config.toml
num_hidden_layers = 15
hidden_size = 224
num_attention_heads = 4
num_key_value_heads = 4
head_dim = 64
intermediate_size = 1344
vocab_size = 512
hidden_act = "squared_relu"
norm = "rmsnorm"
norm_place = "pre"
norm_eps = 1e-05
positions = "rope"
rope_theta = 10000.0
rope_fraction = 0.5
qk_norm = false
attn_scale = 0.125
bias = "none"
tie_word_embeddings = true
parallel_block = false
extras = ["an embedding shortcut", "capped logits"]
init = "normal"
init_std_qkv = 0.0495
init_std_o = 0.0463
init_std_up = 0.0495
init_std_down = 0.0
optimizer = "muon_variant"
learning_rate = 0.00826
lr_mult_o = 0.822
beta1 = 0.93
lr_head = 0.0155
max_grad_norm = 1.0
warmup_steps = 200
schedule = "wsd"
decay_fraction = 1.0
decay_shape = "linear"
final_lr_fraction = 0.1
batch_tokens = 65536
max_seq_len = 1024
doc_mask = true
train_tokens = 348200000
max_steps = 5314
dataset = "wikipedia_en"
Each number is 128 + 32 x the weight over its row's rms, rounded and kept within 0 to 255. Layers, rows and columns count from 0. Numbers have three digits each. The size before them is the row's rms in percent of the matrix's.

# v: layer 3 attention value, 256x224, rms 0.109, rows 102-127, columns 128-159
# o: layer 3 attention output (transposed), 256x224, rms 0.084, rows 102-127, columns 128-159
# q: layer 3 attention query, 256x224, rms 0.106, rows 128-185, columns 128-159
# k: layer 3 attention key, 256x224, rms 0.106, rows 128-185, columns 128-159
v102 106:110187126123103159120090084165177147148117098175074146170112172103124079123149080034173113183193
o102 114:108153129125129110099123098200137184089172156171127125177148135053156155128139143095133135110180
v103 097:149101078223089170182126126173103156134173105153141082114104139152120101143154104137175102069120
o103 100:191170159109147158076143119112108115187159113130108142174113094139190131121169101095114110065118
v104 100:169132106152139132197107100147113036159122229174138077130127166144122121070135123145130159132089
o104 103:177135137145104134112109077100123062183092112143135117142106147165106191129119094211144131126131
v105 101:082090152124142179163074158120145129108148089161094144081186130152148090110139151135104134142107
o105 108:125129132080105154134133115126123100145106187078136143182098078155138058128141090130150122103145
v106 110:114174127111139095103126103136147097165154130165152094115104092124102141112099138046085103108120
o106 115:107123126086104171141124114083081121113095191099155145080151107090123108159157138116123157153078
v107 100:176096121103151113170161130086107099060109119135124098148137139047140154197085124070139125188146
o107 104:124082141101099205092162105167119132088109169135137154077127067149125115130130116177116090067120
v108 104:175114136144146119158157149089163208137130121206087126194131126179147145134097141156133137130170
o108 114:160140107215186091103142131129062153132105120088124131115164102131144144071169100150161097152066
v109 098:064182139173107198135170095135119127121177074121167099180126113134102149114153143098164103085149
o109 107:146135098109146176129107118112160125129151146121130128237125135137123122116114153106070178108168
v110 102:115144059115128203118136064096116142126141113098108155145130133120144182102057142083075155103105
o110 107:135082123178134205141147137156144157084122072124127111129183150116146172094161092150082115075067
v111 099:070137138107131123147141128129137116171107153126190125152179057158123141155067211125138100153110
o111 107:091132067105128140096140063169075157096169074097215100139112112164100170154095141135172109061159
v112 093:154125085129117113113157146164136115109117114116151147090148107164108134115151093191175083114053
o112 099:167115112143090077077094109136131097156197132124117131068127092095090125162104209179109134143147
v113 100:092109160113163123107100141112163138094131152180101192116184116113121130127094131140186125171148
o113 106:134192099099140153078106100172148137098103117129017177143107134222120131157102136108173136103136
v114 105:086103105138090067136108193138143029102133135100100147158147188142112082142145115106138180112083
o114 115:038085175139150187132120104154127112113131134121139153134132144084107125110098124210102154092150
v115 093:126140171098128084122103111089089169116069131182124121123148102188075099093072108184109120112177
o115 098:110137113109036115177164138125142181173111147102127110161078105147150076134164119134138112152140
v116 103:134113064137151176125083183124135110089143105071123109160140118128121142153133117147132130158107
o116 110:171095094156109149157177097136097144159101124170156094050177091101127072096187072162123117161162
v117 102:130118084163098142154168140129146050139092179120150114193128127114150122144121149137109074141183
o117 109:141156125141132122082112064100131108132062200089090130162094134107172132123231109163169126136070
v118 097:121196158146124160115117175090107098151119134185179140049168139164113136139082136111157129155104
o118 103:109172179163150203104049147148111114083132118129131183109131127146133124091141096158095168164137
v119 104:184119094105063152112038029064117137108124093181145163143112122147068181189121189116138126141212
o119 107:112090096160113114103162142100197134152120031135134106124166140108076085148140138148132147083129
v120 103:160121072182128105152149111152153097150090103166118172076101150149149154123139101096123115093126
o120 115:147094143101152081181111115113126175132167078131125080132172162139142126137066097101182105096168
v121 112:151176138102180102123149123091096145109181131161108073143158147096162122168080166152128186076112
o121 117:152079136098123135156125124112131097153181165132114105115116099066123135136114140134164137083135
v122 095:150146164143146100095182139139201176153150147143161130182088140125120097127088117105168110070084
o122 101:113083154139141122136129143114088073106119149110132133111090129114150112088139091155103134134141
v123 100:153131109124100137109125088132152166104163125123161082132164112104142087139075184148147116049179
o123 105:137171086151122116145181149134095086128117139123148120171122091101102136107164113148122105134152
v124 094:124114126112117137118180178201135096112149099114184099207085119113131106116126171088169129091106
o124 109:100115137184151133096154160136154146147151157103091126206126094122181136164172119065135147176114
v125 102:069145134063139167146127136112116159120145114128134180122098071108099160095091153124074124178137
o125 101:074088103129101098122173157131121157139065164146161129116126160145086085090178130098157154195149
v126 104:134124119147097147121136105083107078149138166147179138106113139128145116091192126102132103177137
o126 112:129145136166116110111178093139100139143172140150176108118137133155102118128149088164079168110124
v127 100:123166118112123125159181130104109078131133151107111149106094128163119169089125109108141164189136
o127 110:100116111163135147168152161170179150154103200151111140078089136152063090147152123169196227116074
q128 079:102136130170064076071140122163118141081124082169128115069142143132133149104094165117132154103156
k128 082:165081064106133161124108163112134148199133051142123146117104093144168105203129097114125137179104
q129 067:141125135045089102135184127130132137143161122080108152104162126088151112080167229133119123142116
k129 083:124153200147152131162168098124115122169180081074146201153138180166141068189108108151209166137114
q130 086:111109174111143140152158146127090067100080133073132138142124148156080139086038118104126153066169
k130 082:131203130149111159113151089089101115169169073141106167166156129124143144139187072130153105112127
q131 093:067170110097076137100130128084160115155240116102083101075148121127108135081150179141147130168108
k131 091:136168115116178097182169123121126119059148206087080124182117172166152060080134091099144134124104
q132 098:154069102186121129121161133169115075118078158194067137133117161118117089138068106094204111159124
k132 107:122131153112070109090127112150140187129095073106175122054117124117115158162147127160130154107150
q133 078:156048143136163148111100120067227155107152125118168142112188137159182103134143142055117088142121
k133 123:143156142189190103128170157174102132123063189194125078153151120133061138140127133075116110093128
q134 095:102106161132134124158123184139113120085102141147111137130116183179114078094082112182166168062167
k134 122:101066120126099116132115076136165135145176131093135150163124114153063119134066131120150117100122
q135 087:109071091134130166096101189113169132110131163137107162142086132154132112093106096099080160081161
k135 094:133121075044162176144120100113141150120113094153116036115095145096116163150129133054148124078136
q136 094:132079083084121146165157131172191117082169103112116112165128142136066129103134135089162121087103
k136 094:130118182106128106136114127096149159155106133151204072083125122126120123112181101113108041160159
q137 088:090108158130112067112153121200148123152097123138073117154077090097186209140147116140119130102141
k137 099:156132137158163178132145086138097142116153143074104137133111115132086099191085180086116105072165
q138 092:073119096123179207105107139077158121131040143181089126194125165111099106111128072168158120082142
k138 102:121135182078095159169121161141129137141157073156157118113097126117099139084091142170119175091121
q139 093:186110110095183118092170173160107102159140163088110112137136126158089144134089122154126096165082
k139 088:157145121148165114142171128157104133151148084036129137111125152129115094072157091157160058132165
q140 096:115112089065104130131158102059180103174171119122140081090142130104117180124104151097113158111162
k140 095:156148128092126106153090139141056119138174134106145152092102141126123112177166127136109176141115
q141 101:108157112150126097132110116103093079177129105208140195144133085122124121096107066125163139132188
k141 097:164145105217160140121123189148107146126151157206123138153118137155114137123104137153156144083114
q142 106:112106138170125102120104135133066068118077078154127208165145123179119086091105120112131129143174
k142 111:083120157147084161129104142076168179067094196158160162095118108097121109168061076119133157094093
q143 102:183123140128170121138153138124125100135054136142093116108169128106122034154166133151115132120171
k143 094:110112097152105134114147163140140112101093055152141155157097062075089129101119114143171112120118
q144 070:153111127133128172109092104118189156112121125181137117122124133045164139197078141152133105051122
k144 084:130138113104106122083101164119111159083132193136091119165122119113129163119168151115167139153122
q145 072:127096120156211108157121193188139180162027162132109160154113141111183163129119147150134125113143
k145 079:159135134148125154193109176089125068155095217155070157139120131117058077130113156084116129153136
q146 086:122135165117096137110120116097135148118148125078139195113145114141146136117191182142145100154081
k146 090:130151177151209132206160058114146002137120133070070141165128155153178047117124096098128180117139
q147 088:117159140083156141150099120128084157190129080114173100135150121108183155160193156138119098137135
k147 108:102169142154124138094125158161077161068100138202077111190115091108101095063169143123109100107164
q148 090:079119103103147123086151088142135145085148185120074155166129141102117145048063101106153192103158
k148 094:131134153084106082166152091119125105133117136067170108131146216119099129103095080139111152144130
q149 095:151142111107145091112104106170104141140048144176171140112139107110152125126113081160158134125118
k149 102:096115156120177135149100142122114122091091133146197123097135104132102098085119104068054106132195
q150 115:120110120109096140104121150115099150137249098036115120089194142173143170118145132091100116134083
k150 103:113117121142128166132157198212207159108129153158076167132136132159131154119126162149144062136131
q151 096:092132125163121104128096062092148122148100187125128115106131141101125074082124147074194107183147
k151 116:169146137120126130125112153184139117153152127189127143152137099147175146164121132169135114100068
q152 100:126107100132107128136088149132159115172150151147203076078133129138146117109134129185131119167111
k152 107:131100188103172078141128143093166116120111166123132076176149128107127112136124134169136057164146
q153 102:068127128105151140182088129133190084121076133079130110162116105142100157112149090098087136130118
k153 103:153121132112152172140086164113180110135138110171128140089127152157081114104119108162143149131065
q154 100:005110137088093070069139134095088146144161137115085152133156171135104089077086131073092105133113
k154 104:123134149136188142098151174171152112092136205143109141126175110088092101167188161151130117135126
q155 095:147182140138098128189090126118145156183077202044170176077147144159102103122132084167133131159091
k155 093:121058110121076177103154119125155122192077145074198106146160105097102081133133147139147136210120
q156 095:137076093126124129102095090139128148116082128179148137188072174133133161142200097131170159093181
k156 089:181148147110135140135123142121147135179066114164160092120105128131119043113133172141140089096116
q157 102:105119158121157142159135108167092110104097104164110114117120118141099114148107122148088157133109
k157 102:142153112153175171142116108109176103135127139132097131112095109113111051129097105133108156133117
q158 099:194133157127132104121125153086112144122134133065149125118100118090188175178152157157133094059139
k158 102:106103095090159190115155170143179124130137128145141159084124094213150145136143197111201189084147
q159 101:138142155120130129187104255083133159118141133128159140084149116178179104087079101112147112147144
k159 096:123104126054103107098163083109075078120078172077130120127136173115114110115036160158186115148172
q160 095:117160141152137113108075121153127100160069118151139150123104141121121091122115145209114133153147
k160 088:180132164147094090072145110134149136092117203151146157147154162091135138125095086163074185107153
q161 098:132158145210170117121132088134139087073189139137167082078153128148183170160157108122089177169080
k161 100:090106098090113095099153091100143119177164167192093075100131128125145081127146087106145148083133
q162 090:158173067087112082178123156201113138091140111113151187151149107123177124128142146153059084175181
k162 094:124137126149079110103129131180150103093062091135160118108210158104125172063083088158206093166111
q163 093:125167084041129125145090158164137157136138072125092127113116114135148155208166118085115154105144
k163 098:127145128161088182116106137120099117149104167125123150109152158151151102142108147121148130167140
q164 101:115138114108185125113090110087140162175141133133134126145158116121190164110121099077179167147102
k164 105:197133183140129127115129132105156126145154046146123164114084151156107068197073113138130122116115
q165 095:153120091165132184138141113103172130101121134109122160098132171121193147098159183136128123182156
k165 102:156130174145079107118126088131133140144109148134129137133142121100142154103149085139107102184121
q166 100:146201150109136122127128173151104107147091162068109094128128119135093109111125130153157119201122
k166 102:075105100131140147077142091105132097126099067125128155101142109167148185103161133199099164106168
q167 096:167101123114122169051144147129163178127097115106127171128089136122148097159081138139143115085132
k167 096:169105132113146152170099143092106058146086147061097147171111199128123105099118154104129088134124
q168 102:103138130090108091134092152128149161139113061171104095120193138074111081056196091087146133144073
k168 096:096131134170151138105150152080159178112182137133100112126151124186143153180109168106085093149083
q169 098:149122122166118094146116086162121142117105155100136049171159131087079107097121157123201142165108
k169 101:119119111093153088187163144134175162086132136174178128105144083119086159096113116119111127043137
q170 100:142162142108141143097079130174182146189154137144097098061171131138149111126124085155095129110152
k170 103:124078164113125090151137108089130128172077085148144141169073138076090102109091167133123135173098
q171 104:083080112125140125055142095147134120110123164205099125153127127112157179195152091138133084108161
k171 104:164140079111208176135119125046100097129063109120097119196111147093116137135171070125115089098157
q172 105:095072141125111146057139166117168076193154110107094181087140100160170084100163166099138107141122
k172 098:118166167106097064118153082087116145150162128172120115146116125145068115157161185093164101076089
q173 094:146096107108093196094141167120106150166144100054122128154071174168149139081088158140128099094135
k173 088:099160083095139188158147117139157123149050150129094154153188125189135113136126109111056078123118
q174 108:155108137027076052109132096103076155169193123082086154137109148098107137087070118138136145124076
k174 095:136173162150153118156156122100141161076144157161130115133087084124167108075104178102138062145109
q175 101:167155149098104135098088067093143180149150095097135103146163128099135171150138165084157122114079
k175 091:075136135066133080110122120142134136145119128153143107120067117147116156172131111138117120116189
q176 086:151139195160134107175169170118088131134070094169211170108132138153147115100143075124155169132175
k176 095:104107197172087114149133166131125107062082128091153175140116131100127142091100184133150125129173
q177 099:106156160155130095121169107062113158181149065151079075176104078074131135104174094129148119179102
k177 095:176143106140115155109107086117165142134197086151092121164098182149153107161132211095122120128082
q178 101:084104127094143148136151162146182153141099081086173157126102160104143116102125113119144144125121
k178 098:135072092157167156116166133144094108078111163101112078073104183192158096099111130187052100108102
q179 102:129136139113172124131140098143071113071141207096104140163121185128113107149138188105130110157121
k179 098:134133164079137169093201112140177151112117151156159132128136114093154124171108140162186120115142
q180 107:108192121133115148140108131116088035108053173182057146159130116115128144138129167152143115170163
k180 110:137143085118099096083126172115125180139119107201184170083114104118104172145173112124129145149106
q181 097:100144092069188095180062166135036151096107209139109114175135116165148118159137144152119097120171
k181 102:143082114189151135073184160121132141180120086102077148101137128092089062096116078151142180171155
q182 096:120126146194200176152109110125141133073117130107138151151154106155136161152093152126143141109162
k182 088:098077155115062178117149103132123179144132080073174118124093107135198141170142102108108084116146
q183 094:107121085102079067120153192106124147115164131118176163134053106138097154092120099173125123154145
k183 099:202139104148193190112119076141153142124138116112082147121179072179139107141121096123169128156142
q184 095:124113060180092117134144103110100161113127139185126073118107162105107186090142154165178092121080
k184 089:119152158145112140118167194143157121138097134121151229151147132174211150170135139170115111138110
q185 093:204080158129144148080125141103076126119140152124130089128103084130153141131190174126192136101153
k185 095:126099114114149076123089151165095116109100092132110185122119074157133210114184133153114147175124